Weights of a small GPT-style language model, trained from scratch on English Wikipedia.
Size: 11 layers, width 128, MLP 448 SwiGLU.
Training: 119M tokens, 7251 steps.
Each number is 128 + 32 x the weight over its row's rms, rounded and kept within 0 to 255. Layers, rows and columns count from 0. Numbers have three digits each. The size before them is the row's rms in percent of the matrix's.

# layer 6 attention value, 128x128, rms 0.0976, rows 108-127, columns 0-127
110:102109157130157127107167159158093165115123098146084082154100119095132143123168150128125135114136154147128126104108121116059125074085190141133049107099108117093095128126148123170134091119124079093085157118125149209141131074160112069144102135132081144053119174152155109126112136193160093116173155079145093106095079091147065114166118097066112079174104117097108113152162076118192103142106
103:131159112100134066087140149134115135149079205126129084115079144133095144122124114127165116160118147132168133127150066154065092080121159090069112115125134106103101127127109145111101108103127108188172144087148076160135117160150151144146164109113103136171174130071129114179183128077128100107155141123120182128120052137093116095085128045037067137108132189150119165146122184136156144113095
105:092136131164129110130126215082127132060093090134114115089150134127125175097117117160137132113153196207140161104079141187146083174144148193162140099067098153117149135072078121130118135184140107145126073100172102143141154120152079159134115073154116136105109146151077145143162178072211146150140134145167099100103114125130143102196131181131129103126082104145146097136117096085119100101120
097:126090171155071112104089092122179101117160114158133155137107120176072096082104081153089130163136129113137091119195159157084109120132124151139150137213163044155122115109133130054117135084116105186163127137133098105147101089166153182135094125103148072134158062126141158152112150116130148140141118121079172147162128135106159129075118126091140138149082136106202142110091185137155117130043
101:158125142179091109107127128103103104138177133088140098156150109111130114057139140135152128119129155178146161153124155141179125146162153082080154164113128145101122116187096141175144095084147180118115110170069113112128121119146137108119144141152174184179107161053082122141172102156129089078073088141135104056118156155108100091195124144187107174157134190151066119078077131110061121130113
095:096183114074153081143091109115117161093110094124176102144132125082173101163226095103061142130134077065102082131148142104054161131141127166101172076106144125108117109143144131148099112131124121111119138067083137152128112078146155122125149173155108097111145135097108073121108124132138127132159213131157094175104091131142067172121127158143135123198103072092139130162196139080132147163135
107:098112128117126153116135096108119145057130149155054169105174207120189152146063153097097139146185157185109122128137143075064127136117130114146127127174132093116163114095088085129109099170075093169105139137158130092075133144178102101127161099062151183150144097111209115132103111175157109119161133103167112124104110106143166113091139172124090176158120069162137127098129112130197131141149
111:133168122118111141144101145154102131164095154158085165048112111157136194132142088111109137132125143122131123111102111109137145176097195088159106125117143181105192109118135080087138191171190119093066126138150170165101102118151107165077158085132133102059152107153121093150141097107192131165195167154144140130173098110109132127115118164116118086112135173190177092122164169117204127101167
090:147153108134112146147131126084091115124153149182067149165093127103154142114130121147073133131124142193177110108133188128093101096107122078139150157143124139092118087057122107127129176154126169136114101122117111109126125151191127116066126112172181121194151106117124126177143167179096086094156088170113151113112152130118124184228182117166137189123140185156118151054118142202165097123122
100:104081161103131158116188085107153092168111094176034165132130164087116117111054129116162152151174169185165164151132086097126112162159154079156080124099086089144145138105106138100139137121089099087140154120124139105096129143096160094201126152116114129118085115144146208086151104157144117112103065102095151084113115104142147067103129111131149099153105165159099109163121052126111108125068
104:121131053111154159164122127116128120114123151144131171109179175141128155098151110174089097121172202082090124166073196099139067140141063131154172168121162073103129124161129070072048147114130069156156138171144139163086140153169158224132110097141134071160143137125105140147089129119126127086158101150115091133103171144133155132129146190119134109143121117164175097150139134118157130117174
101:139129222107169131134103115155090076121126148116128105138150133135110060104181203167162123103119170079140124131059106075086111077104159140160108165084087124122107110142100079167165115124132123138160091146152139117108152103094114129152138208132179133121136129060125161111162062179135086131081098086119144116111130121131131103101080108171131139179152089151079098107065084109098177117126
103:133116102045141168122124121135154188111117061108097118119169150123175124150142128134118112163168040158117095128112080072146124110117140162140126187091080167162110133116130106119158192104095117162117116111105127043157132137129112061137163090116151117111092061120112142124125125183139093136160186159105127178161077154117119178110070127149161166136048124128118131176181083119116158140147
110:144092139127066147134101192121137130150134153138149116129188065181125114141169073104107145075087149110147130137151190148157105132116050090158137105096117133120138110108138151085119111160203137130137132184072127130125094120134096176055091094130120080155142116170093151120171158124144111134092148157080100088144184154093150154128119106155120169073095112076131171195131163143064092086163
106:159158178063127129168151161086113109058145139114083159109148138167174117133088135095106115109113144171071078121186076104147088076130166106141112094118135109142150113074136111137171182113165175121108062178180126108117106210102065079100121159120141149123147181146153153126127159132104071177065172138112069111129109133133140118162122120129095171119126062127163156152106121118085140124133
112:125152113077126180124081173135126155098105095086162148109158107144108119172130130073137140137048119119112105116120109140141149121131115122161122111115127147184190119126168061167102112142134159127094179094087165171074121171129047101087133141100116117096139093172041136110062129074152138145194153105155114124145110095099104158184131147193124086121153106079128104203160151131142162139110
114:183113108120148131106151118128155112231127117175195145126207067156157139120153170179110126131145054132090119135089128115129169075075144109102133130097110167125150142104127134094165118113120163058051114141112169146159129167125166118082165127110148104111124117101086101135148124230116132093136155168123120133129117103151097154142151105135118138150093160117047132139201154092109155127158
106:155131057065145136116149149141153157170104128141081146112115157145131172094118124127149154144138107124093124127092117103188164091150129083134171118164164134107117107150115058096117118083097082102101172066145101080088137178174161079083158055078107141165160122115141139145166183164108106085092116153189123138154073137112133186114156109154081171104125204173129158167139164151145137151150
107:105103109130159158162136170103124113153140125109059184133113134103199124101095145103113132131077158149090129174105136053108116111092149065109120143109123163126127119139129126152090143090135100096120122162153142175100179132155126072165140109145086161109101197125145083149194150176135060126108118141148120162065126144167102158168130135159111193135127168163050174163068135108090110129204
100:112147068138125186179172110183094151070098151128156138147128157153087143101176155153145110065145123059085138132130148119094146154130091115148120175082143144083137139185204091211108132115134119109129164132118121186126152076145110103132097124113097110093109140127140064129029091122143159148138133103147052127157158142161094159135142139104177067179168139148155145143151152129143150147115